{"bias": "none", "init_std_up": 0.018, "optimizer": "adamw"}
Each number is 128 + 32 x the weight over the matrix's rms, rounded and kept within 0 to 255. Layers, rows and columns count from 0. Numbers have three digits each.

# down: layer 12 MLP down (transposed), 1536x384, rms 0.0537, rows 564-616, columns 256-383
# up: layer 12 MLP up, 1536x384, rms 0.0553, rows 565-616, columns 256-383
down564:078131131112165152148152120109158104127118113125188123150143160095178125138082175110166141157107147133107177121131114133148218136112149173119123091110111144145155131099135149110139103160099090129085138145192157157093117088109195158178143138074129144134157117109094178147110150126150166093115124088091146142139128113078151138156126156101153184096140135113108124140135089139121163131117
up565:146133116154149123135134154116095113120091104121135116144087090119129104114128190119082074114109095105135110110103170148078120050148103151114129161101119094154101170132142091104130114094130125094070154144115188154130137165159104165132172092164180138201112100141090122106121107116063159104098188156135151110124080114132158173212077090112153116133154168117104138112195142130118121126109
down565:123116081114133112112156102115152130076067106125189121099166181103169113156117096134091117174145076125151099125098105119095147123161123151124137134210129167149159142068034119127135153132137129187147079135149139117133122118132110134085152171144139187136124097130193095151127100087140140128167112098122111164127070111091045137108124077084086179167080155140113103101095154131149150091106
up566:159137082103144115098105107143112161134124116117117142153132143114161081120171082149092102131148076179140112165149122109146107083113142183109098197140102085183070162088142142122122123090107142169167198196150131159086130161090140090113142128178138186092115135102084092181118140164087111149086185091111123090157151155172178178136079124139120104160097146131117106142171132132142125192116
down566:083121224095086141118164111133189154134094118076143118130116162171163110176060049161142141095131166100187176150110169094151169160122169151136151085168172134159104069129187160136132148068126101102130081133095133135130116127145120132161097134132147107114100072206147137136149117124134155145139068114129152151128126140145100137119138170170160122130159121080140108100056101101108086106098
up567:103102139119095139097120066144111101114137144128125111136150184108073113161094087181126178126099154118082070102058077112104105107114146074171122106172139131102131102128190116113143098102179167109197144111132073103116205082151174123091080141169129137109123132105142166182159136130160102147170162137132136158161149188135114175107090046148119108108110157122143164146094126196154131171186
down567:131112133150170083047139111155138146132093142132082187145145177145157159100159137075130134206118167095137157127178192087120125125127076134120096057064120119091081213119114126103099177115108120152151154144151129136184143142072053116166150130082136120175158124155137103068141163103106195042125089100147091143158114078117167127149123137151151138131086157099102107129141093063086132076135
up568:133122141081105157077150098126104120095138102128159120120126124123099137138098146106173096122138144083095115122176131113123092177171109091110085126108131089128145170102168123096120119134155102112126149178104113018145101174109157129070131082124152103138171108151106099109117058122100143121064171182123136142134135162156111154153113170131105177129129118125153154098107124150146126136122
down568:101097128162171135151154098083120104096093094102166158141122151097074124118128197081127142073152113103100072109118121148120154099093127144096105149158130123134135135128105175128159101095092135172103130117102160187095164154118109099115132127124105143121111142117150065122193110104104139123122103115153129125097119084134105155154094084098120156132145136157137081140178153082196118138077
up569:054199107125077173184096093081144146076105066151048143136180138110119096107074150112068152124135075095101170155157176113125149099125157101159158117123144063188116140086174111115112176131115110094048159157171099125196134145203145134174060133116150130072103157191116125170110107153200138112108148140079105130097168110153141133106090144129166067168150114113161063142109153143104089078100
down569:200109163128102112081067139107118116131151122092135069159183142155149156167190152175073169130137158138121131123175115134131139112127154171106125108150134194130075114147105130140136112106083117120116093069055094169114127143117103152095157126136061110149148101116114091075116110106126105173102098129103138103089092122142062070136171144147133111122129067083111117135174115086150127155083
up570:123070119128122180056108207124134097155119137113081150092163173143126113096093158141103110085115096152184138168065099112105134200100145160104147175102152149114125105206190132092147122182071103126172123160127142143124177192128133105104143129109176169108107094194116129125197136096130184125119140107115093154108109074157148102120157086113142107136100170116123130126075075173196197110159
down570:160134088138100098131139118152118122138166135173156109138099097115074206160105095126166148100123164137104114091116078166123115085146125104102152029115123126142118144094063126131106122150105120190071107145216078139104119163096094057103078118107112099125129144129102147149144131132142112097178168126170133172109100122100107135153033156152087123078150107143091121134117118077121025167067
up571:124164109173133149164171113132111149111114149135100146092145160141124125142228106082151087131120126187157084093190156111121125199095116120117136148137148150085136134115138114146102112105136108099089155145117115119147112174130175076130109135188122093135091207137104119103091144136083119125092132167190089141075069159106117127128123079124229102106099153103058174077099127144201160194151
down571:120130133141083127145086163143128143164176174107130123146122122113167200129098115165150100065127100147095164118085121170120153097115141118148146080132126079187121124138090121106098160118102165156135137101110059069075082152104061143113145010036129124093097159150131116096134119114091095094149133082090113126123153030201095185183127146066092118154157115124145153066157138157073126150092
up572:089093124091120159117136169108133096138116122118123109134147165065071175182124153108155144124121137152103098129133093118149137139153160064082098139109128105145105152112172129165138199099083071085130071151134202173075097114123156179138091067127144159145127136154132109070121160149111122125086105082102048172171113105145163119110140174108162093109158097108120081100140140154231195116135
down572:127124130108139147135117125114133115086140115136170100128146144118161195129088068151185189121109106168127154144119096091096100067084127121146111083129096148100202102114097072113110091114114139151124134112102082070229101160127119089124131166087135164039137080144150107143138123175049144104118141180140171106156139122087105160133136088141145143100093140099130103148142136158095126120171
up573:087122061102147154116112094120136086107089164084105099109126167057149184173152141101135143103125101131133118158144145084130148112072144113144099157148185094137091126147145148182105149157163138088148171153097121111123143146150137136134156095126133128052133105136152094083123127114157116064135125127180176160100168151089116178141105154130147136156103114125078077105073140128209099116150
down573:156142103161155103132123108052116120105177131162123101139117108143082138136124102170069153164101134129131168126195094152119132110105115040104150110129121083114141087103125142177138086139172132140108121118171155117194128088116166124076099106110117106115159093140117098080101110114117142123111130128126137172129153127150145053127140124176101159090097168104130116112132140151200163126127
up574:085141083114102153157125102135124101104142108155088130115166198122140059161203120105201169118164150149110154136131106151102069123121065126150120058114173148104110184087129084109146131099166131106141158142120140109086103158068081139120115104183094080131120188071107146096127103180105080165147171081115097165097070152179181109141098088115137111149065150135144119097107129166126102151124
down574:085105097192124147153122149202168062105137086129136093112129107135157192202093123122144140158067107134070092071134083122169146162088188131118122123121081146135122105151131124135174130140150170086091140109137119146118112122159131122147134115115157169104099118101175140104160139112128126096161087164207120094168144113094094129186135140115084089163110145098137095120151152136174151116150
up575:131126112133147177126110107164104087147146112126134126124122116125120090137117131107126066070154125145152150135165106138095122145161126149146091124112088191176118118102169125126123101144153071128124074233123083127129182134174171131144124186170146135141096125170133094126157084160097080172124135219114137150027067150102143145159066091138128094103070133159093169123094076108119141122174
down575:110157164129068102120150124122097143094168160158057163110122113134123184037116124149082167108125190143120128173177142119129090097109094096111153106118134113061109129154140132201118057065177146143150129120183103084135083157112123145105178131158166104114184101163200135054112125114110167150119109089078061125138126125100163116141185103141107162122124124140198133128188118109147171102141
up576:135109108131100095116171144182107128026124180133142124087085090133097146130155070171045160164180178139128119105109102175105159152130133149116101140110042176106110162149117138106052139140125114152124084137075100135173175129069150110155081173102127129153176127140107105099111113090177134140150136003107168151121183147171115138171103142113096121082151140107154098171193143133128118072162
down576:119126117113179134148073087125139123180078103138085136157099163087126089140105152107206112117095098120176139103111193104136086118148120148111142100088173128162079109111158115135160147132102115111101166140131137115142108143138102133139134083146117123142054132121112124149142152214120124110119140221145099144154037102113106140111126102167147127150134126122084182120091120134126157139124
up577:132070088147134209098155160146125119163181089152182095134094137095156128146096065103129137116093114095132072137115169153093065141142059132086136142124097078142123139062154150157147144142183103078147181151126132118132149161140111131122128094145162139090149123182102129159100147171148135121148128181134151093162140125142112173110089077175114127077098167118109149129128161162171143108114
down577:046111188115116140130092174156107147204110071084143126082214155092146093117102096121099125091141184122078146136145137146104114079191107154163076122077135120140139125148158125094128095113066103152124090115143110110109103049118110057145154107127122141165126152096144120126184148106133142189169105154089143098096114098128138056175134072144095159108148139127123092159123107116111116129115
up578:094093125127126144121153081156168125194130175116073122197136162131084093137160100099117084191179125147087092109136182150147171060124132115129095099147084116133106139100106144156126129155090086176113135112144164134106120088127137091134087176137076132183133122118112121182153161112113169155099081112188151137106116127100176096129111070136118093091109121128157041159118141129144112159145
down578:137149092123149163133088137088152099021130124175108094116146125121163208147130099144117158106041081145153144162109094160071156086154130140135120134111127114135124195138130127126092083148124106126158130113113093118151140094043087121118194121105164074144174082157115114151054108132147103151084158133137130192099142115114113101154131130100174154130173126146079139120234139139156159095213
up579:130135134132154109156118091137133077106099097137139199152185089091123161111157145129095175125154117122161090139142144117115159117122102092155142169063132097140162152117117085123170155131126102066118124124071117124093161117130114151101164167144159116073170216097035151120151135120186116147125134110148147102179135126094130108174113103166126093115130101146105075119102125152151130119137
down579:117082075094122143136160181117096107158188144181024097088146122137131105131111100218101091125101170144161125157121153142139104169104147182143132149167092124148086102206082183147115116117137105148119175115154176121145132160049136141093153170140128166130090192106216090142139125146137098045134129136166104104145127104177097086089184113143157104129123097090068103073110157121151055116118
up580:154081097107130083139071115116099144099117129173137128152136164082074124139144146124131150104130147132238152055129141145052135112182154130104114118143090200110108214168198101165136087129110161063080123129094067127127106101146101094124129182154082139120056116076174094116144083124138076103157130186120151160145137128128166202149071090167099143133112152115087152118076129110144168106127
down580:155175133113179114165149060108153094189104039150110126175176188139129148132193135130160113195085153118156115124114165089158167164078168125104156111148142100123199115127180093151184184163080062154134121146164105112139131158109106138127122139124109136196130048145091128169126124162068123161166137107155138210134155111131187093103167075125103121053087114148147159146166173113105160142103
up581:134117125146152165137140081135137058134153116152106110192158148117162104104107051173126203139048111150125082161137185106116135121193181113218138119152117116174085141071140161084128153180189091136118089147109080116131118081151152171114152155046140077089141107103105106159097160160170071160155164107157154129133092149147164121199086143117095102131144162170136147103166161137188166129104
down581:154086139169080149179168126121140168187131132163125128162127072133152150149117115117173068106199166092110123111073164142042168126077063101066162143084134121109086172091159132114113133179167122178124119089121124182105188172118101154103191175126105107129128146157081218141150145164123122156168213077130129121158066209152151153046155110138101101102092184137145116146133120095112141101103
up582:127126135135161121090134126129095075141163117133083164129087114139132136108113140128107126122092099110146141142117174097101100079147159139179155130172049112185098157168150105192099118106135152188104128093077173151124150138115171178155148091120165109109137121178155050140134079160119130155143131126094132104113135087133098162112140078153126096158116160147048110139105131095181179114112
down582:142166149154120082090126189211150149065088132145170146101055093117160127121146163108126100195095121169099119088155143121101107126138163142106128115151133119104135133143116093143153184085164165123132153108117136142198126148161172097131098137169108155125096141062159167101111092126101126084131123162160180118144163121111165163171119193093112139128142130087122165091129165111127107144166
up583:134148108093135203107150110157129117118152126143174101138157102157175161175168096155077187102154134195130152135121125196129112128133123095186167122101117106115181168098107102066075160152130106137169075132103124101121118137088180124084093168200168124130208152106120098091128098075098134086131105108137172149127161122111104132100114115126129114129133160097158127106133121118165137128126
down583:131136097147108150103087136149118066135122114086127143106111135120090112123082148187228060176114141102161128187079075110123160118162148134135085085171127125125140155143105151137153079086154169068143148167129134190063129202181031176186126125106118093093128119164088130172123164208111166133166122133124107167135132136121083186135138112089111138154147036131134155139152123148137133157148
up584:100132106125101127141137140110163138103078143146087054159109128020115127108130185147143127106139156149075082112168122161114183185164165123108151084117076141129095130085131125126140179112171122059114132138165129174118084097124115104188073066105142088121157086139077081163163103110144121100148138072081134194109122112174104142136059127101109116087164125071086103119137108117133055154097
down584:149132103090120159142033128161051113136047130076137191079070098123173134180150115127110150120113118153081123158119150118096140099126140131086102192179137076127108128159111134106134156151158127115160182158133148151224118210110128114166110154123181180135133146125157129120148130093045091099058153114117095162143121123109135168177145101110110115127071127174147222139118129108112153133167
up585:078154135114077125164088143128109202110156122136101161111157137060150106114092159137138125114183109164138037138133153177161128125121082069117134067059136174106147159068117145161088117111148062133095111130118122191108087110126176138087150094101174121120136097137163095138129091127145124147066133182096157150227135188133122140165105077181106123131067122168099170116078161154137186055063
down585:100097149163137122154111184126129100140108156078085105141152126113100092140111133079176121097135093033205173164147095099071115104178068136098123105113139068101128136104102098131097163188013122085135126119114150147186144055100180120152082176152161145131094141145113157129131155124132116135144163155114155152107150107119149085143084144173119168128126120150107078161027107120157164109126
up586:161153119102129140133106088149142147193105120106120127128109112096135095136106121111157198167145077143154177113092149115098149095118121152101107104189121187133119162099140022072146093112129135173169154143156137118150116176108116103124109115106184082191160144124100131109108165153100149062110145239188116130120100112138169141101132089185161112064108194086081111094134140171180104157140
down586:177137129128146126135127140132111099111142172206148080141202167115176095061113171155084091117132088044090149124139082140143164097178162145130154144159095108154131123159104161111093116069104087168111123130146081120151161064121097150112062145112105159107109158132052123100130142100119197218091097144090187168124160114130135165113095122067121115157178076137193086148131152103134135116165
up587:148183086089076142129105134114136150087100083139111207098139173109156126120143142053194135199095055185111153145174156122060118091116087093114140147145142137176145194188094130191084119109177115166130154152137135154127122122138081148156134128085121148107152145140129128133122108178128156066141151148163173139151126144123129163137121122205055105084094099085141141118103121142132187120127
down587:138185136115164173099147179082175184173170152155126134094093108121186133144158108072130180164112082112165125104217115094105123202085159143119107133132135125173144130091128133168112106112079183075169123158082105131108144093129175158134075152159054133094088111111099145140133132104118096158115153156153068112100131162143163091091166094095089102125175139208133065169183067128093139136112
up588:109133141111074146110115092098123155150100165119078172139134222130096104118174157129143162109073167148096117084111110138090103140112183159121136116119142073160125137117107145153123134127142127092098138170135153144108178117083126208105084129127136128090106153106020110199177140140103096121118151083119075138123118166147124190121133082185156136114103132124068128078128129163132208128190
down588:105082130097144053092140084119134106148090145135131150085133096083174155069046095101102109097156118151104135140155070099051063107157155135139105124104159167176100131171114150114094081122125119182105154121087119126118067121092188112070138140092172159183116105110161149135109145137110180137140155164152120126108161098105110140122169117092064102119132188165129151099106108147058150096118
up589:063157166156134153154101140096117160112104154095089123179116136098149090156111117130149130090091091178117099153090112176111122178136174125190125133147113107150129135140155161095122115097079121131171145107082169090156124114116118150132144091102163192094223147121127082133119157188184165117088159119128149181171122189127159136089121115145184046119112173126102194106113084129154096180153
down589:156141104205153070111175146108103181099108096175157084076136108205137097074151195198153186171085158085170143126117136088167186092106150139121140112108138192173156109178119126169070093158140162112148116153157122157130121173098115153105150151173120164184106126168144142131071144128116136151184107100119111091173151146150084142132134132154080139101089144095110118110169157152146136082069
up590:095158116113089125154172085135134124146064205115088124128086162071135080148160042108125125129143087152154127148173119143113137137105089181123130100190138100125089136082075139126117168113134154121123139126130199181147124139173079115091095108110163078097138087103082109141131105141095137106177162152158139140132131154113111110169096155183147135103110153107108126110151135112170129107102
down590:141090122146188137191147124145108128130078117197116140171067142101152109164124129127146130121077138148144105116127109077128116129122123074131152129124100154150123223171123132122116119200125126135177172118159090140103133123122164079127152095108075090127101135114188130133106147098157159123142105057103095112151168156127129132134098109109099152116129175112153091128136119141113137141154
up591:148159091142105103152118171137123129128122119149094147082129143123103153055157166117134086094133096097123105105164181158140108094146108115129207132178133146136106185155112072133094174103147108155134150131148116129102137175155132116155129122105142119087169137088101126122117061133084118116100177174101137137150108090101129134134092072115114168152069106054136136167199094180154146129079
down591:125120159181029167084157070125121193128130154114166116163117142168161131141150156155165088151162128110153199103122156088057129094178075128139088171176138156135065148149086147148091139119148170128135082145173154138123107151079206155138121133090111101129129109217130147077130122165154150193139059133160103103163154095083151152084096114170126111157169142125092162097055089103129165126112
up592:090148116114122136193130084135161105156157157118177107093146113089076089162102141126151116081127143186171119096182077186118168095178102163099160091086061200170058172104163091160104170094113156161121135120100177142118142164102095100106086057124161170157144159128150177173116105140166130119083105163160146093121107146083118146117119136129115100092094126101089118158117161149109149090164
down592:136138166118154091182095109131108177132123157094147162156174123126149156130145200152140100111115153168131151130169154132167103109147042099181125087118163138088127155106102172086147156130187111154150098131086119092139153168087156106116148103237115122048173129133122135113141100084128104153125159144090133094127123107169202052157139149134148127130145112180172054152092139119137120129143
up593:031183121113146216115079164139138092138143153141055172170156179095159193119122152151116111085131086137144112137148199131085097047196069136118110104083150152158105145145166105130103145136076170096154211127116139158205125104103139086086127166120108129070116187087105153173089089067163158086118131155198128109141069126154101135154137118156220114144058124113115097129182108058160129134149
down593:109118144158145130102161130124097112157154191108059138152097114143112097164120075161093136137170133109146103178151154108119072108112153131134141137144151093122126092131183141102159121159175095103144125099081108173099153147173121134122143127158152114126121152174131121130164104117129131104153127144131126135117147104084106099158158106172123139088143100150117148151114124130151114139108
up594:141112072086152188163101146130142085163133172148082080139213142153082096087114066102149169118140158141153085136108092142057099152176130114099118128119089104115126152151116134136098138115150119158115108122141088088191068095137182143125150142145178080132146098102056134067070069183104123175167146073108137186115112126133173186114080157146107130101142099098107100114146086135142174205101
down594:131118100107098136173131086077190114083139088134148165090090082155095108202102153113166115172126149149158155105111123146088120128131126106162150109109093146096113089109127162160114126138128100158136128143107152145131166147146184110148100103206104114121152103105063188168158119132134177074100137192152167086092204126136135088110115118129149128132158089094096152162176111092114078217131
up595:131090108154153124157136085068113114088083080108131111159150086133141170147122189185096121137130148108095141135132041119141145078170159095157121160107063149140111130126122078124124156158101145053093141128099116159127164144061138076082120146112146105115148103103090108120075116130191159130120146105177105173103152140121142093076122112123160123148160101155121101147167120066173177121123
down595:089163136085119118118086138206191106076147145184082088104132096172086140097158148145118117092090126075137153138150129142173076129109076101108142136179078125111145155147095098129141137060129119096116140160098110073121158140197150141168104093130121114165101113080131125165070143193144130061130133160148146148124122150090142131117155154098118136156112128160144165091124150124092096157168
up596:097082130089134110097066107063118138106106142144127107205095131070127093120133178142122124079077066136143157139145129116130091125120165090141163132169129124088089090118162000138105123099187090124124136129136160132126118142106086196120134155090122088041168136125108116102126128182100083128138155120142106176094085133098111135157106040128127123172074114073100152153199149166142098176099
down596:084040079189158147140101119061103072148149090120149150149107134167116140087073093055103159108080112076155130107154125120121021102084117106182165157143152058099153135122090145114132159108056178065118088025199046114162108152174144166130042149148160096142113177146127109093135182115148178077071158132133113118096143164096129175117147080120164103124138135079183170078069164135177190190095
up597:106149098087109166191144126131143160124092130137098163164116155109145119135077166180169083100154111083151087104127175144135098101081110115119143116136110134166133095099073100094060140134125151137146102114123143139105141111154111126155110088106156153133193101107103079048118090158117178112139135153091126150153126161144166141126172172125133098116175120128157120136169098126095167108139
down597:110106093117170174128155125117081129082128124144111119098055130103121068114168130138161140162144125142132137145123074127088149173145090171128123143158110167113126175120127112147096074106144150135115126132154120131128152149096119137115109121157199118113145167128145128170069137102159138163118085119102093158095107130137140102194078144142132122162103147106102157174118106158107129110169
up598:124087174175120204178137129118070117095114162175150089166124168070043179138130134151096090072162114145122138148121138140163113107118143083087098165118123101085114103148086112225137200095141088122089114180128136190136171141124099133111118178156161154062116155107070151050137101134114122090053148120129107116138145112176091129156081143143130089107182139094080145126113119148144124113120
down598:173126136099132148143134064205170150120079103144158146106153072151103134127127111156131141145091152065177109136120154114122142137100151133122066095152094150180123148133129111083057122173099183141101153137135137105154136109100142148128153077111183123156105105189128167101180101149145100073200127102125125109126048129133117135131119147143131140086133155149096093143106094096137124132142
up599:151090105134152171117107132104112132141074155165085121212071134116126114130107111143113143118149104133123151162111175113022094144148102144131080071115131189134101152237090080140135048152067085090097140157165191135113134112115193101108152162144164096193088139096147107099157129133143164120120063153141140126117075117117160160150131089210135129152093176105079161114071116165167168152142
down599:091134088111096135134155139146133138124142144077154080110117102138087153135174069154181157134114160072120151087118133080147109123149036056141146108112128163120176132140079118116101074120159156102127165161126162134099111060104036117144078129070116107127119121168087055086127116130134104056153194134120188135132148162128104077157174128129208124137113087105140100121106129068078135092115
up600:126147111159137167112131131140087102153150118158000171148057166145128105117161048077123060042131057163175146117160187103073099166150095164089086127152094109077081132128119095174103155184162051129135166199110189153115176175119119116085091120109128082110093177119127179163095148086205116144120130158154107137157048130174156158113103134099155170102070097083111188089178129127168150167102
down600:107150145144092151144125157122119102132126116129142127196186122202079091090097116099111043102079118098143146151152198089108131199106147133144061104148128113123130142125120197094111076140145130158097110169162127106136113155189086130134088113059130138150108150128170150166173117144133137167133138130097097099109105132127113159093140160103142117123112119159097139080154124132173176158095
up601:132117129109138158127105086119142126102145083114138181191166124114139138137099091141123099124138146144085101130125152140091107129102163150160150090110111128121080123109148113101072102198175090085123129147170098082095158146126165120082119158154184081123149157105091119097135146133121111124140124157157122153199136182158126124136095178164126126139099111146098148047146206171142140102123
down601:139147071153108138119070086045128148133142143166116074150087083155107098147092103107086133126119171133120157157157149096100145145098133143151128100142157145087120129138054172152146103177109178153107083141097126090120087113135116192185149152132167170112097096146106148100100167128170114193152114105160156140134105155114146107178087237133144108165112129192157164138112196107143174137180
up602:092084134096150132112148128186146132094063159106077112156136122123147110099152155102089089125176143151117118151081115133131107170151136166122134140135151101116110154116152115092076124127157127135120153107156136094135120142075090108078122099158133134079116104139074081149163113120087127091120158029184171133122117100155084120175100097107143069125134187179119104133086123084147122125089
down602:136140090083167130150128129117159076128129096181091085088159141089116124065118115127121127143111201144117130110130153172127215133102122101136142130213132063096107102072154132187051084173123109133124092130134120133183044119116132163141131116133183120122193132124126130157087186145142119071119181159145098164142089094098101056142139132103168136064135127064131142127141156137142144106126
up603:115075110099116159136134130141133129174153111132146146140110145110104128094127150043126101175028095103103146071056081150142120138115065101146093143054170143118122092083097073117139168097106095107138102128182152073117094111032142132090147078155107087134131114139074178092165110083124146098149192066113126163166108122136129101138127149156160169060162148109154129126195207118123122133162
down603:100167120106127132162076160110114194064154150111083097125125084096130117194124072176182145130182124124204112156174175101075130086160183108125170086093100112117188217196130126172146059105155104159162172160117109132123198142120090104143091255071124186132123132125126048138094106195102108117161055125147153154093181140135169143149096107118074104194117122104151124119076096144114132183110
up604:072063072085076149110139123145083137078085133107137118094040091122083148180138172147127110126133202110114119105103177128102098169141116101105169106076143102114109123178116089136128153082179139129082113136162117100161131140097145172118131146097105070112099155133117139098163144161176171183088097084137125196110119143150114163136119118185169086163115149124120130142097115107100157087164
down604:162159123160164142101205074077177129152124155150120182146084128179153107126153154084170102152094126070123141146123121112115171134090143137157145140120136171146137146156144122167166202127119090169175145157124170125118183088115074097110113109141166106154155090158137047073082138113131125127143137149113156118122155148117138132144119151166121111140123108151134148123158121124126091140086
up605:084144137111157140117141140167140139137073097115124168154077084143156133156139169161141139139168068143176180126115132113148093147120113126121095133134127138104153144084191135086121097108083183075117087124106095114132131174147126122154171123097134114082109078134152135135107171143109171064164149173099131137088136096161122200115132142103140121075182116124095174140113155114091129122153
down605:104159111089112161113108115091151137185135160107117112118157144134138140085126141073146122134085201095124133180131120088128134087103124127116173106112144132129118093120072058109157135173148080113128130147133116142158079082138084117114117127168127087133100129107105100083117169144135096081128180148166166099156074118124139088121133159148217129115093168103098077137107140117173065102142
up606:179156132083036195138054141132078116191093159126116141123156114093172089184135121156202140133145199135145187109193088117091085121147153117137165152121088114115086141107094063077084164131115089158164090159170111137173123093137169156159104128141137138139134161119166082104186132126117178125118170140111144136086106109149179189165116070175177104161078136119156152170167150152188149116178
down606:148140044157115136140097148060108086152136150045165044133072088093101154118118125123112081114097121105106143101096081133127084099155136104136134127174118184115141095132151108172164109146158125141043099103184136132091139220152072159104097133133192146091112139090124114094062163139165122117151138121107161147142086163112128136078114084135095151159165135062164116144138101164139130096114
up607:130160114126091138107111123020119080120186172149148130126141086130143115114124098105162168106110076119163114095097191150104138154121087142127152128151137100105136102086122115142060189095156153100191097110141112136146128119110157116137096091126156155091148131090090091065087024112153086153080077116147123147111114140115196112091147140187123121132096158095094143141088176137133143074123
down607:125153112112068124111168110125128093131127082143151154163111045127147152190111113195132109138132170109176148114137169130134136126084130088105153145060173132077165123136072101144099094105102140120101157129145194093078124121122152180156120101103156118113128087084075158185103169156116108123151134096104131065141075130090103100189147113108134113098133155133116093104170154087108086089133
up608:078120054152133099133103157116094132113124155145155126091161133081064115109114132105095115146082056143163120105180164138122124112098134077153168111158098134173085122112128074149136143137112050163130121107112222083155141121183144170140159098104085144181147094111131092103141158114130154151092190103106157151090128105220109174175111122105122128192145136112111116126077151153138104100130
down608:150157119105115106114137139080112137143080157061091155091141185104100117119198114185164115129145143132132102158089078153129137075134126124097125094139134119101145152186115128095107158125143165228112135064135164194130135181111172155157087171155149115116119101129165167138062159103097195176156103131121122131154152116142128145086129091154125184141130090132162123105122096092137183165110
up609:121117108106096127103064122119101126126086109150179107128172120152051147131108197124043133144133079097122188133150092172110114107103117112175135177135173188087119122151160083108125165105085093153182120119118166151109113134120156168143071169193106124101161176114033165163153063144166087129112160115164176115162138100108135138177106141172141114115095095170156132124126163095104121091139
down609:116183125117184134093121086104106124165169192095096131112102149117133075090157059144161168131141113109124137117110138177144149111144134121073169056109092127158143139094122130113100124095162152070084119123169154142143100148147081115116159081138089134143127132172132156113156144161139155103121116121111113161090069121123097145132138161111178128162149112137152075127108123121179147102083
up610:094114064079119105130200185043130140184136132154093174142080112114167083189126079142158112176143115124172163052145070131098141129136112115067097163188155140179160094127142117089150116080139175136123082178154149160130122093083151033094083097167101135068139121144091124180132149136123083169110059169092160141167151074192155130110105101092158116108186114117129168146105135180190153133161
down610:139143115048076099127128134122122077147167105158108109138158137144138082138136087118131141106084103120142094122175147198112116067099122115105108147128142146164185141100130156152083085146078118130079121124089186166098094139154070107033173094140124129187163143132191117065136131109093152184133093165201133086076117144148118059076161081138141109131171088119105147093076180163137103117108
up611:098078092108080138075073105107105177094131153125118138089177110121128103137178059135093122121170085126106042125124085165144117141108130062121035124091117107102083127113166128132113138109114098169151123150145172128161124124116096159109111181137128111101173121068129076172132120135098069139046103106147108208150147103179140104156116098133128102183145087153090087099134141159156153144105
down611:079112090128154107070125097062111147097161114094154104155183136162097111152129117149127137142058189125098107138113107121122119120138146093163120158149152128095113098152120099138126137044131180122057103120171113124143084139114100070122103134096067147165069121134135083093111169091076116125094105093174134174097135124101149114115169172095187078105034165109159163108120123143151149102090
up612:054140112098097133165116064105142145105174166151132093121151148106112122113117103108156172160131116144146090066173126126115138113130093111169103102171155136091157199122089090162095140055161107132080106149168162111114126170120113092126098146121153116059183091082121141108120071175121101164125091156116159128200130106117122171128054153070104125120116086147064133138132107135158108120108
down612:152099169145114110157121124123146122087103143095167186065181112137124072195165179162102112115074143096184184165056197162158173118130180082155097185155147166155106162151205082140162098104071174134147124118112134138147139122149117193112171173118194174103102149190150141123090180126136151128155079123132132125084108126111153143144118115113123166117071077134101180162078102125156144112080
up613:085120077105056102101163135127143086153158173122134072124161159151084150069134036120101201187054135138138128137151169161100146121157091093154084052172122113150123148063109160140105130052089102186073085137128117144193157140091092166177109107067137177101099122124084121104107105174077143150118102176128164133115182125169169181089085123137130079144122133102099169104150123115074215130133
down613:151134122138180123134106155107177129144123148144159140145156124110093109156091158160075119117135137115154145115158079119089146168118150095193152118125152196086143117132163129133127114107093137136155172085100173104091139144125119143106170102107148110112173045150102121112083066169128156089121106084090118150163121128119098084143118115156108155107139186143193064118140139131133033162122
up614:119145111130124165159069126120163146057072180103089127190149119144080123081124137149171114106080107136077091126130090164132104094158069093133087077080178111154162116104099005098094173120124109161156135148126201122135153135087108171106182069117115136182121105111142133139102147083141083055140116151153129122157160105090149209128130168127104174064082182158071088136096070163117139131138
down614:136120104105095125141134130091151089149128147137157202119175193080115103163151146130134045111141111119144089177113172130090099133113162058157120100120140153064097180166177151097126091175144120152135125111174098118130123144127091100085101160161130114127101086118052142151143115116105138137140081092090123169132121171137094092100145091151106132087104099075135139129143087117121112134130
up615:098108091131121182107095122136113144106129118162090103128099160141130128170137126112123099120106062138137083126134167114094108135110118112092127148097156140128134166095133106122112080076170080148171155160171199203111176201152097085124129133105102129087127134140126151083070092166103092114109112178172136096106130088112133169163071147209140128134132170066112094159210165082198132098070
down615:115103158209131077072156144096124155165179158184121098091138123099128088074092123114108177166138167175150122117072106131133137188154144127168128085105106159127132109132168147231082120103125090108114086169165047082090124154079179146091114212146104109147181096182087126132098130092156185142118165142092162139156137172121102219133111090107087159096116137142154095109122071178140149113182
up616:138095138077178124146110187117173145051142122108126119097097153149139161132134153083112142127133123151121068109088113157129176081117113163102130180112140090083115132109117181115138120113176073118121158150129166184150150168141090154152152056109119120157123106125103068130131160096187124125098109158130176132136112075113086150107110086166178118065125171145142130132095091112110104185136
down616:154219119108079141098140146094130080187149145108196167163168167124136102184054074098118078091118133155085140058147152146121109162120130112074152103092146179132095134139174136098101100125113238124106141062125092132102128129123125140098103141138199089085147172145097105113143157151089121122150139151168149143124120168108166086157124119122128106213127108053196171087215150103090168107078